config = dict(
    n_kv_head=2,
    norm_eps=1e-05,
    bias='all',
    extras=['some layers without attention', 'local attention windows', 'shifted keys', 'gated attention', 'capped logits'],
    init_out_by_depth=True,
    lr_head=0.0112,
    seq_len=512,
    dataset='wikipedia_en',
)
Each number is 200 + 40 x the weight over the matrix's rms, rounded and kept within 0 to 999. Layers, rows and columns count from 0.

# layer 7 MLP down (transposed), 1024x256, rms 0.0774, rows 192-219, columns 0-127
184,227,226,153,195,203,227,228,178,221,266,212,225,188,219,144,210,220,255,148,139,206,209,201,200,310,197,173,212,162,162,173,225,198,187,139,189,173,218,162,189,149,155,239,189,226,150,218,237,182,293,226,142,204,224,139,282,241,213,163,157,191,224,258,181,250,230,188,203,140,210,216,188,116,232,188,211,167,197,109,128,134,174,223,196,235,161,180,146,181,214,167,172,180,137,141,218,170,234,188,209,186,188,212,263,254,242,182,178,173,217,131,222,202,224,207,259,148,178,259,225,171,228,179,159,153,240,179
159,196,243,216,177,255,253,115,249,204,220,256,260,189,139,186,207,186,178,174,176,221,186,206,180,234,208,205,198,202,203,214,232,196,207,156,226,210,197,232,283,251,221,133,180,199,220,233,206,217,214,188,134,207,212,243,150,132,192,171,187,207,179,279,245,168,253,202,288,199,173,139,248,218,140,201,195,226,173,109,234,166,234,176,268,90,229,178,192,187,167,120,126,223,174,196,225,224,257,224,253,182,261,197,228,220,244,235,179,180,213,258,191,210,158,186,193,235,113,269,204,246,202,152,154,180,139,240
237,270,167,188,230,165,127,187,206,200,208,178,237,250,233,171,205,234,189,196,210,207,167,165,207,175,150,207,188,256,203,183,183,213,193,165,209,231,226,202,204,171,157,177,196,244,195,266,191,206,185,195,228,226,215,131,190,254,195,183,182,168,195,297,172,176,240,227,205,182,204,201,171,273,175,237,182,161,117,214,139,152,204,190,232,233,183,164,159,249,255,286,142,208,202,129,214,163,194,173,218,211,192,195,183,182,151,196,242,214,211,208,228,226,154,156,203,213,180,231,173,148,211,218,219,249,169,201
216,205,181,244,198,244,181,127,187,188,185,146,201,211,232,218,223,239,177,167,179,212,177,135,219,154,194,194,221,171,189,210,271,120,225,214,157,184,194,168,222,126,190,206,184,226,190,234,217,238,243,130,264,234,216,236,231,247,201,224,223,218,264,197,192,252,205,178,209,195,220,163,255,193,244,183,164,167,174,209,210,162,231,207,152,188,132,197,205,229,181,215,232,224,164,210,169,228,180,247,134,203,182,199,235,233,230,180,207,174,163,238,250,182,156,218,194,217,197,185,187,233,143,217,189,126,259,151
226,273,214,186,184,161,292,203,190,280,154,236,179,255,259,169,191,232,189,221,255,276,234,187,162,221,181,216,250,158,192,154,116,262,260,148,171,181,168,195,160,308,188,164,143,231,210,228,223,180,235,209,122,112,282,193,137,224,195,204,157,203,245,186,249,207,277,208,283,172,139,220,190,154,220,190,190,194,162,174,239,241,230,192,189,199,203,208,231,126,153,198,199,249,166,236,220,251,109,226,226,158,147,180,198,215,220,238,136,148,209,212,212,167,164,191,211,217,179,185,217,189,258,225,240,180,189,211
266,237,230,196,188,175,294,216,203,164,248,164,232,185,214,208,194,215,193,180,282,230,192,216,202,116,217,164,126,194,171,189,210,162,234,249,88,182,153,142,228,184,205,202,244,199,227,189,218,266,249,167,201,193,185,249,167,253,144,267,166,189,205,201,215,191,136,252,146,237,191,182,188,186,201,207,178,215,167,209,144,178,168,226,162,192,217,165,189,242,145,191,158,122,174,243,127,194,225,162,184,189,223,183,226,146,166,271,262,220,154,232,218,202,173,211,231,223,202,219,167,227,255,213,112,219,205,243
176,246,203,242,204,145,207,199,208,144,221,173,178,189,194,90,226,169,203,244,205,195,175,185,189,250,214,237,187,174,182,221,117,167,199,172,263,179,172,258,248,202,222,279,193,184,217,121,217,215,176,236,208,191,191,168,188,147,259,264,192,212,242,181,174,174,221,133,203,203,202,231,195,167,233,157,179,192,205,157,211,203,248,207,174,169,135,253,222,241,198,194,119,216,212,213,187,237,197,173,235,216,197,168,144,201,244,120,205,241,203,232,179,216,227,245,286,213,195,234,209,222,264,256,184,149,198,190
195,188,175,221,156,211,191,166,183,211,196,196,225,130,188,191,172,182,197,252,179,184,140,216,185,205,267,233,137,135,187,165,177,235,183,204,282,154,195,167,181,200,196,179,156,205,278,189,175,168,220,173,183,150,208,204,188,132,235,239,145,204,157,216,193,200,284,123,227,262,228,181,234,211,171,174,231,184,161,198,201,260,109,200,154,148,150,173,163,268,189,192,274,163,278,252,169,288,179,198,172,186,173,199,138,277,213,259,201,216,249,132,223,206,197,191,137,210,235,202,265,209,244,159,237,178,185,206
152,175,214,204,155,275,166,227,235,225,165,209,250,270,201,171,226,228,188,204,261,222,190,223,191,231,205,197,166,160,111,227,263,221,203,282,221,202,299,214,168,206,196,130,240,171,257,151,201,191,177,216,178,177,171,261,186,208,151,166,236,156,283,226,203,200,210,250,198,189,274,179,167,257,207,239,183,238,167,199,209,165,112,213,192,181,182,294,176,139,215,210,145,156,159,214,168,152,183,163,128,217,272,271,249,121,227,219,190,126,153,207,184,169,203,237,198,256,193,190,181,252,275,133,144,177,228,186
154,191,215,178,130,156,226,279,193,193,231,171,195,138,239,234,292,253,234,201,206,246,134,129,92,192,218,218,182,196,178,238,183,263,140,187,184,192,160,233,177,181,141,178,263,154,122,235,229,176,182,157,135,226,173,214,101,217,254,156,184,162,277,131,175,214,64,225,230,169,181,166,262,137,222,326,149,232,176,246,156,154,196,220,252,220,229,130,216,162,155,280,217,195,163,225,191,319,208,267,231,226,236,152,192,289,177,182,171,248,189,242,156,182,223,215,149,258,188,203,201,209,195,194,204,190,183,174
161,187,228,234,273,166,300,205,231,211,179,171,201,143,230,300,237,247,209,212,191,139,110,240,250,173,191,149,165,147,239,140,139,245,181,190,308,205,201,142,247,156,214,243,217,156,218,170,292,275,131,173,186,198,167,173,113,161,165,158,167,235,193,220,207,176,216,207,179,182,320,175,200,248,222,197,195,231,251,162,201,145,195,223,256,246,211,218,193,147,149,227,83,258,161,151,209,149,158,235,207,198,218,235,180,105,246,225,167,161,242,251,161,90,138,198,194,234,204,233,270,213,230,181,125,132,239,238
176,231,263,128,217,241,183,160,233,158,286,188,245,254,225,222,214,190,223,198,273,144,185,155,228,191,189,170,196,249,210,163,168,268,227,279,209,106,186,66,118,281,274,208,214,185,216,246,206,177,209,175,222,255,165,228,285,202,190,132,103,208,244,198,159,181,222,171,236,210,198,190,230,197,109,230,220,101,88,241,251,255,210,183,198,203,210,225,130,198,186,166,227,148,200,212,236,145,181,192,250,210,204,203,203,180,151,224,282,221,175,162,191,202,207,170,186,192,303,191,198,162,162,232,227,183,242,178
189,206,160,240,180,189,226,220,221,213,239,175,207,178,169,137,259,158,153,232,164,232,238,303,149,227,158,193,282,279,144,179,200,260,214,152,217,237,198,168,125,248,177,144,179,187,139,189,160,238,162,261,252,214,243,183,171,191,254,259,243,211,208,180,195,214,190,213,216,176,104,248,186,174,214,116,163,216,158,128,208,209,239,168,206,152,211,267,258,230,215,151,136,229,214,202,224,216,189,203,197,183,187,195,187,220,227,242,223,221,204,225,215,90,168,200,142,262,186,175,275,180,167,144,167,146,211,155
231,182,170,248,203,154,200,258,125,243,203,260,186,191,235,175,119,173,243,160,231,285,185,171,181,195,196,168,210,242,178,176,231,154,168,179,181,195,204,153,194,208,255,92,239,162,232,174,225,173,209,172,251,210,215,141,232,139,170,199,205,124,205,193,201,238,243,270,188,278,201,269,174,177,227,215,149,212,196,199,134,155,268,165,261,198,239,239,186,182,172,223,167,178,194,249,214,215,220,285,201,206,235,234,188,182,182,232,252,245,230,171,231,200,197,201,153,228,206,263,131,129,144,188,193,178,246,219
204,210,163,187,156,177,171,169,235,187,153,146,269,172,180,192,223,139,237,203,168,222,220,179,177,215,185,214,160,218,234,165,243,156,237,188,201,188,256,177,228,183,185,175,188,250,177,262,219,208,119,235,181,292,200,190,219,175,257,216,196,203,238,222,165,168,211,279,191,174,197,126,165,199,184,163,166,182,137,149,244,234,209,214,258,172,141,241,138,181,186,209,212,188,181,213,148,155,193,176,203,263,192,192,221,190,196,151,152,181,183,250,172,228,244,291,249,185,196,167,185,233,227,187,171,206,169,223
210,147,261,218,211,242,125,201,177,215,190,213,263,286,137,134,207,209,122,228,231,210,237,187,203,193,198,220,282,136,214,269,145,226,186,186,201,136,212,160,172,199,256,145,145,170,206,190,229,263,202,173,240,211,156,183,156,106,209,237,227,239,225,262,217,104,215,230,138,199,203,185,242,231,143,190,177,245,107,182,199,244,137,194,186,224,185,210,195,256,181,141,197,208,149,266,155,162,309,202,159,232,155,189,208,209,193,218,266,250,185,199,208,119,220,235,193,145,227,186,234,183,225,263,259,182,229,139
206,231,229,238,168,190,202,106,264,178,304,234,184,188,152,172,185,199,233,135,233,162,167,130,117,157,248,173,214,231,118,164,254,220,124,280,306,121,217,91,258,248,174,190,181,184,219,224,163,139,221,166,231,230,190,235,163,223,160,245,194,239,197,217,156,176,153,174,184,173,219,199,167,213,186,164,146,292,255,162,220,173,208,196,217,84,235,212,232,196,169,265,228,271,192,191,206,203,257,222,136,223,159,220,226,202,302,176,240,155,173,173,159,166,174,206,146,198,243,196,251,175,287,213,215,173,191,235
225,230,218,186,282,207,242,179,145,161,203,219,189,210,197,180,179,217,234,162,215,195,145,137,255,229,202,161,162,287,206,180,193,166,211,256,212,189,206,263,170,219,196,217,225,159,211,219,226,207,161,192,251,256,198,154,190,237,142,183,242,213,220,233,182,174,202,192,199,291,134,200,221,190,296,240,178,235,183,140,203,233,207,236,174,244,228,199,130,211,200,245,123,172,203,135,239,199,178,207,165,189,159,229,179,198,182,239,181,215,182,238,308,156,210,190,255,233,132,151,264,246,159,220,160,222,191,180
223,134,193,191,171,184,218,193,238,167,189,236,189,159,216,145,213,168,170,211,189,188,190,186,210,262,158,239,193,145,224,200,234,186,188,186,196,257,157,197,238,193,192,189,217,224,195,228,182,183,210,236,192,201,195,231,174,161,222,181,227,237,168,163,160,184,134,211,216,226,207,150,190,265,208,211,218,138,235,207,135,151,171,252,161,238,183,243,238,171,181,222,222,167,143,136,208,191,147,192,222,288,251,167,163,148,277,231,161,267,191,167,151,200,268,224,99,151,204,212,171,159,271,245,148,172,249,219
200,213,188,149,264,227,231,221,184,171,240,208,203,234,152,207,224,207,192,226,231,186,197,249,183,185,183,281,139,219,148,220,189,191,255,146,215,190,213,127,251,129,139,220,189,199,154,233,144,193,235,144,181,221,227,167,211,186,268,117,174,213,224,137,247,187,273,222,219,217,196,212,298,114,161,193,215,158,218,221,181,220,244,164,218,175,280,109,196,129,219,234,205,309,191,214,262,251,211,122,163,282,245,146,305,198,258,202,195,125,260,150,204,130,124,254,220,214,198,227,177,288,190,165,187,232,167,149
204,214,200,185,193,269,201,182,198,245,172,190,170,172,126,206,271,214,164,202,214,239,177,186,223,132,174,245,132,231,194,240,244,208,215,171,254,142,230,180,220,213,203,244,253,170,221,208,272,228,126,180,197,206,141,279,151,200,242,184,196,129,248,232,171,305,198,167,249,203,213,255,236,209,210,185,239,280,182,200,278,249,221,248,206,302,230,203,181,206,273,189,115,191,256,228,244,201,221,96,202,202,169,183,180,220,178,202,207,158,208,222,162,135,208,186,220,206,167,221,174,175,262,199,186,193,194,189
177,167,245,211,197,164,127,124,253,210,205,226,222,253,140,243,324,193,211,239,175,162,317,166,186,378,159,200,164,157,128,179,82,190,112,218,228,183,290,171,123,276,218,198,262,245,185,232,221,220,170,205,126,226,114,249,166,213,245,224,263,206,182,153,168,242,224,170,214,258,210,86,240,230,208,223,268,291,172,253,247,189,45,263,80,195,208,230,163,231,146,238,143,242,189,174,218,262,132,184,171,210,182,104,157,244,198,263,141,225,291,173,149,175,166,229,214,154,174,262,279,228,211,261,199,167,208,161
139,165,204,149,248,230,282,234,207,145,161,290,267,195,169,248,137,286,232,206,235,177,215,254,197,195,246,219,202,190,128,198,226,222,156,132,222,127,229,291,267,165,166,201,224,236,182,194,120,168,181,125,222,190,301,235,164,245,206,178,185,186,219,192,124,235,246,165,254,193,242,156,220,225,155,216,190,267,162,223,192,203,213,210,196,238,256,211,256,117,135,227,219,232,156,197,124,159,152,230,218,165,208,206,157,206,270,205,239,226,172,278,262,233,230,175,144,160,227,185,190,200,75,167,208,128,230,215
153,222,261,175,216,203,206,192,204,219,195,195,216,145,239,174,202,226,260,198,302,168,177,210,172,193,240,229,213,137,271,182,227,239,222,214,218,178,232,143,180,237,169,168,196,128,166,154,273,343,178,246,242,203,189,239,155,201,184,183,157,165,98,187,202,176,193,199,213,246,178,199,203,257,217,266,129,213,212,230,192,149,196,204,233,170,171,192,261,276,198,188,208,199,234,277,184,215,121,151,128,192,194,114,261,175,229,183,167,238,177,259,218,163,188,187,180,238,247,261,255,179,159,149,164,197,201,178
241,148,254,156,168,234,158,245,220,199,240,198,193,192,160,147,225,182,153,226,234,216,128,148,150,279,188,303,206,177,159,184,272,148,240,207,177,229,208,184,158,192,240,238,233,231,233,227,191,240,180,257,186,172,146,232,190,223,219,174,213,191,159,116,256,162,217,219,135,250,169,178,164,183,234,192,204,255,205,218,230,202,224,177,289,202,133,169,214,225,219,195,203,267,159,255,124,191,148,194,193,228,219,269,135,145,259,255,185,187,181,248,163,165,242,195,256,155,304,123,224,147,231,164,174,199,246,186
193,213,243,290,148,210,169,214,195,240,220,193,214,175,171,272,202,250,157,273,221,151,145,139,209,242,156,210,208,238,257,163,192,181,245,203,201,174,136,160,118,177,169,209,236,199,206,273,199,243,136,145,208,216,158,173,244,226,202,176,144,207,194,222,233,197,283,214,135,228,134,160,209,159,196,153,153,199,190,214,260,156,243,190,228,127,239,188,150,168,206,226,209,261,160,242,185,209,226,295,267,255,191,214,231,131,160,209,209,214,248,269,223,255,191,185,238,198,177,239,168,272,255,107,149,213,163,182
171,227,206,101,168,257,169,164,238,213,170,220,228,166,164,193,221,206,221,189,178,217,223,183,144,250,239,242,180,234,233,243,231,198,179,191,187,225,251,242,172,175,234,157,200,145,212,138,194,272,186,224,202,210,214,227,164,227,190,208,239,227,228,233,226,206,268,174,174,218,215,214,178,231,197,212,237,192,188,216,180,221,228,233,186,158,219,203,154,156,244,166,93,205,180,212,189,231,209,191,136,170,228,198,199,182,223,157,218,198,210,163,195,208,235,240,188,214,254,191,205,251,207,214,189,259,158,183
242,212,254,226,189,205,222,200,175,134,171,233,181,180,228,203,183,187,217,170,226,162,214,235,189,178,239,156,155,149,220,199,191,171,203,245,185,188,125,210,300,209,199,236,198,195,161,209,199,180,227,222,176,211,241,186,217,253,285,218,167,241,195,162,200,136,254,188,103,138,261,214,166,165,297,135,244,157,250,124,247,177,169,218,181,165,217,143,195,200,199,214,220,201,190,253,220,212,193,209,220,231,219,266,255,195,229,130,270,174,202,220,203,226,210,232,165,205,121,179,139,179,211,160,249,192,182,191
# layer 7 MLP up, 1024x256, rms 0.0974, rows 193-219, columns 0-127
240,196,208,120,189,179,122,157,183,169,131,155,194,194,238,237,104,209,172,199,180,191,272,217,222,200,182,136,241,180,197,228,207,241,211,195,149,208,195,266,209,230,300,241,225,213,228,206,222,199,175,208,214,166,217,178,230,166,225,129,216,159,211,198,202,130,216,239,246,168,203,170,143,218,131,187,239,152,182,221,191,217,250,182,240,194,212,203,207,186,223,192,215,242,276,175,216,214,248,238,229,165,187,228,255,139,205,203,148,192,228,236,181,257,161,131,154,195,226,179,236,288,196,185,152,247,188,164
187,178,196,201,207,243,234,185,230,219,273,229,201,236,219,224,183,270,203,195,239,151,201,259,168,195,182,119,129,277,204,224,222,227,247,209,210,241,256,172,226,221,267,162,236,210,238,203,202,183,167,254,142,217,200,185,222,211,277,224,192,169,220,261,233,149,232,154,137,207,182,196,188,127,182,215,169,205,217,219,174,222,149,161,195,179,151,210,197,210,180,242,190,228,217,199,213,274,168,187,158,169,182,174,166,217,210,218,223,152,261,253,227,198,199,78,121,207,249,224,154,223,194,200,159,201,211,133
199,209,146,165,234,157,178,164,273,213,272,233,156,163,220,125,187,196,262,203,158,149,236,232,205,196,204,205,185,248,180,221,153,200,267,186,246,206,146,263,220,228,185,97,226,207,195,168,166,220,162,221,271,151,187,194,216,186,242,154,201,238,253,202,240,208,181,192,236,245,179,196,159,245,179,218,135,129,241,179,177,226,204,194,192,210,258,198,250,158,184,169,223,245,221,214,190,231,227,165,240,155,204,200,183,190,204,188,198,189,289,190,253,223,197,106,140,197,203,143,192,185,288,147,159,215,199,209
230,133,176,189,227,269,181,213,194,152,132,170,216,229,109,237,206,159,256,256,156,201,216,251,264,133,208,237,190,199,127,163,251,258,185,255,200,157,231,159,140,236,200,215,202,200,249,207,126,182,207,166,130,212,251,218,196,245,199,157,228,154,229,227,184,175,128,194,199,206,299,189,237,191,173,229,202,183,230,228,192,193,209,160,129,197,201,207,149,127,217,139,215,144,193,178,175,151,258,175,218,189,267,206,131,242,193,177,259,222,205,229,235,115,205,230,138,249,157,224,151,176,162,191,190,225,181,168
133,134,275,182,208,184,242,215,251,271,207,185,142,246,223,207,229,164,212,171,141,160,190,210,147,183,212,219,243,125,177,218,191,202,288,216,161,154,204,234,206,233,175,190,214,178,216,152,175,202,162,219,218,193,191,207,215,178,109,234,186,183,183,195,183,107,209,234,170,205,226,171,254,202,132,232,187,164,160,206,166,190,222,132,204,177,164,212,134,234,174,174,165,157,192,240,185,259,269,147,235,239,213,193,178,198,155,212,207,202,187,221,257,216,249,196,178,221,160,238,282,236,214,174,250,204,194,231
189,186,151,195,232,186,207,205,148,229,233,214,93,278,158,209,223,192,156,224,180,323,111,190,248,188,212,211,209,229,192,226,186,268,163,195,181,211,220,201,219,203,147,209,224,219,299,218,222,207,205,227,193,220,187,227,210,271,195,193,250,215,184,216,166,160,210,172,172,234,264,201,207,202,230,235,204,195,214,198,240,218,164,244,81,207,190,235,245,194,202,225,219,212,259,221,248,190,159,173,209,227,193,200,160,171,235,133,200,185,198,227,180,187,240,181,249,168,234,219,244,201,172,237,190,182,181,170
256,259,230,152,216,193,182,252,152,214,173,233,203,187,142,156,156,144,275,96,213,284,205,187,238,217,152,160,250,275,244,199,253,189,231,212,128,188,221,219,281,250,243,218,203,144,235,214,169,231,196,247,222,237,199,206,250,260,240,177,149,266,155,235,197,184,198,136,170,164,193,155,157,223,244,230,185,147,184,268,134,145,269,209,169,208,160,216,234,130,163,216,223,203,156,146,181,137,258,233,190,143,195,134,222,223,231,260,199,221,210,216,182,208,175,183,156,193,148,262,180,240,172,180,180,198,149,150
211,223,220,158,245,190,98,197,264,182,241,202,152,183,139,137,203,168,183,163,223,129,177,171,189,203,210,256,223,246,250,195,178,297,173,129,268,208,153,208,200,252,138,243,90,184,185,280,216,282,185,142,159,210,244,204,217,196,211,189,200,230,242,229,216,173,142,237,256,243,201,229,228,175,165,124,172,227,179,271,139,199,164,229,238,186,142,90,157,192,172,198,245,282,202,163,281,195,103,206,174,203,143,169,192,161,220,214,177,292,256,266,236,185,185,221,136,186,208,163,160,136,252,244,187,195,214,154
258,219,172,180,180,199,211,277,310,160,208,129,171,216,202,126,137,160,182,150,100,205,268,204,203,175,220,262,263,191,163,171,167,289,285,135,247,256,225,269,118,247,228,247,182,195,266,263,192,192,153,209,151,170,221,220,157,223,123,160,190,210,237,174,140,182,175,280,210,103,189,239,195,200,195,201,201,189,123,213,213,236,212,146,129,154,206,107,163,205,175,226,248,283,197,196,243,200,192,150,240,215,180,267,250,225,175,201,236,208,234,167,277,258,248,187,191,215,214,160,160,148,93,203,233,181,80,222
250,160,174,276,201,146,165,236,163,213,217,155,229,215,143,173,209,159,207,181,207,225,251,168,236,195,257,199,215,256,199,206,197,154,187,249,154,167,155,196,217,240,152,221,158,205,279,200,182,232,242,180,181,208,193,222,235,235,168,237,163,194,221,186,140,202,214,190,215,280,297,133,277,254,253,148,197,208,185,293,210,139,133,261,161,231,209,163,225,135,223,123,255,282,186,277,187,285,155,171,172,233,197,197,140,128,171,200,175,190,137,194,266,184,149,219,129,244,201,127,194,218,211,221,213,247,208,154
264,185,207,217,228,279,144,209,221,275,193,184,214,182,167,155,121,247,227,208,219,181,282,265,253,237,224,224,148,135,180,181,98,221,230,201,269,200,236,217,195,157,154,276,232,209,179,209,145,211,148,184,154,227,219,254,204,215,265,166,209,137,190,224,265,228,205,141,226,201,217,157,216,83,213,215,198,218,225,192,191,48,167,185,264,191,161,127,226,210,114,143,266,236,123,209,142,192,238,182,152,223,175,227,218,152,229,208,180,191,237,192,283,179,175,208,202,197,218,261,200,340,194,221,224,228,208,161
225,229,159,164,183,223,162,182,140,230,239,188,180,204,147,214,116,227,165,246,199,121,210,209,254,160,261,176,142,134,151,215,207,187,210,197,234,141,199,216,230,193,206,266,235,265,191,163,252,201,236,142,99,142,200,198,234,158,190,215,234,168,121,222,217,217,180,187,177,283,240,260,214,157,196,229,171,212,193,243,109,195,218,187,191,216,196,201,236,160,176,237,183,205,161,142,158,233,247,123,298,192,259,185,192,88,223,138,178,166,233,185,249,178,266,186,186,231,241,206,226,219,201,193,226,210,197,294
186,278,159,164,196,257,195,162,242,183,205,209,208,239,165,163,271,189,132,194,209,146,183,224,200,186,181,295,174,264,178,232,217,189,214,249,207,258,206,246,210,212,189,195,121,255,197,199,142,200,220,149,129,159,224,214,155,248,215,178,108,181,228,258,216,137,258,219,157,155,211,183,186,240,212,226,181,169,196,216,208,206,221,220,184,200,228,174,201,183,208,190,198,269,219,175,188,169,198,215,225,249,210,210,202,163,180,235,125,155,152,190,258,198,198,165,165,178,212,218,196,192,174,231,281,184,138,168
237,206,139,211,189,195,164,188,231,265,151,175,225,260,223,214,152,160,150,232,229,150,226,253,256,206,249,175,260,205,244,136,169,297,246,161,228,202,165,186,165,189,180,188,226,175,205,218,228,223,173,150,198,107,208,169,171,165,155,237,262,170,191,194,226,194,144,238,195,225,184,164,215,214,248,236,229,163,215,174,201,153,194,104,219,238,182,184,230,183,154,246,203,190,159,194,249,229,226,263,256,146,134,190,205,205,206,195,240,147,217,210,248,185,198,193,152,273,187,192,162,280,239,233,193,177,199,252
275,237,208,151,181,134,247,126,189,243,203,136,132,142,190,181,159,270,253,252,249,284,221,229,194,152,191,195,151,248,205,163,233,175,223,262,242,190,263,268,281,198,216,190,237,122,208,167,141,168,232,228,249,164,240,241,221,218,206,167,216,177,184,180,213,205,242,195,244,210,229,205,134,137,255,141,231,157,266,301,211,256,180,228,167,205,247,210,249,133,243,130,230,213,180,241,198,140,189,203,222,185,187,217,224,139,155,229,145,208,202,246,140,188,260,197,230,240,128,178,185,209,176,161,172,187,92,206
207,215,122,267,241,212,179,209,177,230,205,226,173,261,149,154,146,157,206,234,187,224,196,277,199,197,234,233,149,269,248,345,174,203,290,176,198,134,256,227,214,152,261,192,235,161,253,184,167,146,148,130,182,159,174,164,118,257,148,209,223,237,152,191,269,202,123,249,245,165,199,167,203,224,283,164,206,122,184,124,144,198,223,205,140,189,138,222,191,222,201,215,249,163,231,222,266,187,185,191,268,178,159,148,225,185,155,222,255,179,164,264,192,169,279,214,192,221,216,192,221,143,93,198,301,197,152,205
181,172,240,179,159,224,220,302,290,182,232,173,105,151,175,199,246,162,240,132,239,231,207,244,176,181,192,218,185,168,169,263,219,249,205,141,149,195,166,170,177,192,224,165,169,206,269,141,195,210,259,246,150,219,197,192,164,116,233,188,291,176,169,128,248,210,172,206,284,151,230,167,195,201,146,136,202,218,180,224,213,173,220,238,211,176,217,137,240,118,213,127,187,172,234,231,182,223,196,128,186,185,208,272,176,218,122,192,184,236,171,173,166,173,269,267,174,210,281,240,221,115,297,187,221,221,119,237
135,174,204,194,255,269,246,234,222,231,207,190,214,137,196,162,229,231,193,242,232,248,218,196,239,204,211,211,206,181,212,144,218,192,144,234,205,190,176,178,216,178,137,234,179,143,267,110,218,109,117,206,176,191,219,214,209,230,199,203,233,204,162,184,261,245,86,195,240,211,287,223,156,130,210,139,233,227,209,157,205,207,195,182,173,232,232,234,151,266,256,134,225,297,148,255,221,120,162,179,236,207,143,206,199,214,133,190,199,212,174,220,221,202,198,127,211,245,172,163,171,190,238,183,288,190,196,202
202,179,247,168,170,229,182,205,205,139,115,170,186,213,223,169,198,235,130,199,169,279,271,213,250,215,188,151,227,200,195,131,141,157,162,277,208,220,175,233,203,295,215,240,187,177,207,172,120,253,164,144,176,200,146,251,222,159,141,151,288,214,185,171,262,197,250,230,199,222,259,136,188,163,222,192,159,245,200,190,139,211,305,226,219,282,205,240,96,219,204,150,218,193,241,173,141,229,202,238,179,197,177,172,176,193,163,299,219,167,172,211,213,228,296,168,182,274,168,188,163,271,139,231,193,249,219,246
202,163,173,227,197,131,180,241,255,109,177,172,190,268,204,161,179,252,217,226,254,195,240,196,196,208,160,170,199,215,214,191,209,160,192,158,207,245,225,250,189,199,186,152,119,123,154,226,170,154,258,169,197,159,193,168,165,250,176,196,229,200,199,215,200,204,260,234,202,237,197,152,242,180,230,163,227,139,208,167,133,195,192,97,240,237,179,148,217,195,196,201,197,250,207,141,235,183,181,176,217,202,271,203,192,155,183,229,162,220,211,271,210,137,137,193,247,183,193,117,203,207,182,193,201,203,205,207
159,184,180,311,175,257,176,228,303,187,194,204,188,177,167,191,211,168,156,189,231,220,201,194,166,172,221,178,174,252,216,196,227,171,250,230,156,261,182,210,136,247,199,167,200,219,308,171,158,187,106,203,236,172,139,215,243,199,151,227,171,159,196,150,190,145,189,242,156,201,207,162,229,217,156,192,228,185,153,147,175,270,255,159,154,96,184,197,267,191,213,185,211,183,196,301,188,216,150,142,238,124,150,249,209,178,202,243,141,129,293,230,169,131,300,185,131,270,173,160,226,262,225,148,183,217,132,246
185,163,172,213,176,109,185,276,145,218,200,233,157,192,192,201,152,223,114,244,127,241,184,145,168,197,188,184,186,179,219,252,176,146,207,303,159,268,274,201,154,198,254,189,193,176,274,270,99,198,229,232,154,179,152,151,180,99,186,226,262,207,266,152,206,205,193,255,190,202,176,141,206,150,226,215,244,132,203,212,137,208,257,213,174,186,219,254,310,145,251,142,186,202,242,196,183,154,152,153,159,206,130,171,210,169,214,143,253,207,341,207,174,199,177,275,285,196,189,220,122,163,177,234,182,227,143,222
209,245,228,157,161,174,206,180,287,256,167,214,195,241,235,109,116,145,237,143,164,230,187,246,215,135,158,206,157,250,217,251,243,154,184,187,194,218,173,263,160,178,225,169,216,199,195,212,97,258,224,154,176,136,123,280,257,120,219,169,243,190,171,180,231,199,267,262,221,239,249,144,182,168,203,155,191,183,203,198,169,193,243,290,198,227,191,187,158,150,158,220,205,185,130,179,211,240,228,246,169,242,181,166,163,204,206,188,215,185,255,163,232,221,236,225,237,170,282,137,150,196,190,159,155,210,160,184
225,147,177,144,227,182,192,213,160,212,155,122,185,190,254,265,217,231,208,123,221,182,213,188,212,114,267,172,167,215,188,196,166,249,234,231,158,189,191,220,252,229,175,224,154,253,197,178,233,145,204,151,210,178,274,132,178,185,154,163,199,205,151,203,218,197,184,212,154,117,250,188,242,93,190,218,200,222,174,228,233,185,239,173,114,211,213,251,233,182,226,207,228,228,231,145,210,268,236,263,250,190,202,176,180,215,216,177,222,186,165,157,180,197,221,113,163,197,229,231,202,306,129,208,207,189,162,193
165,154,191,167,214,174,256,280,265,153,110,212,210,165,193,223,194,187,204,143,154,161,171,248,194,175,248,94,224,168,191,279,192,199,205,212,170,168,202,157,206,200,201,287,208,180,209,184,160,218,254,246,238,179,191,222,151,107,194,240,212,159,205,157,148,196,161,231,246,204,164,172,155,209,234,187,190,224,175,222,94,223,209,214,152,183,253,223,261,246,168,156,190,221,189,228,202,186,293,162,187,116,170,183,198,290,257,234,238,196,207,195,223,90,190,268,216,255,151,203,228,161,258,164,171,243,199,195
218,248,211,224,111,150,223,242,178,183,169,156,211,207,194,169,208,207,213,230,213,84,207,235,202,193,225,224,213,143,218,172,233,204,233,175,180,198,190,190,214,221,231,190,214,218,147,256,186,203,206,168,195,213,179,226,172,181,286,222,217,175,160,179,223,148,150,172,165,180,156,235,216,161,164,232,195,145,216,216,207,216,213,243,111,225,182,231,221,217,158,204,205,205,261,242,221,220,203,214,290,203,218,133,168,242,134,256,204,276,221,192,159,251,172,171,193,185,145,242,221,174,191,202,186,242,195,225
192,181,158,233,214,209,175,162,219,211,218,170,239,193,204,166,206,165,223,179,109,206,182,186,205,154,216,255,160,221,236,170,263,257,178,142,224,244,195,209,232,219,216,181,247,180,190,215,205,182,210,81,195,172,163,229,210,191,139,164,244,237,207,211,210,160,200,192,180,254,212,205,243,264,171,244,204,219,165,182,234,236,272,229,240,251,145,223,241,253,214,210,194,161,239,189,227,165,218,134,231,201,219,142,171,142,116,203,169,210,173,175,137,178,167,184,250,218,233,224,258,232,207,175,243,268,184,227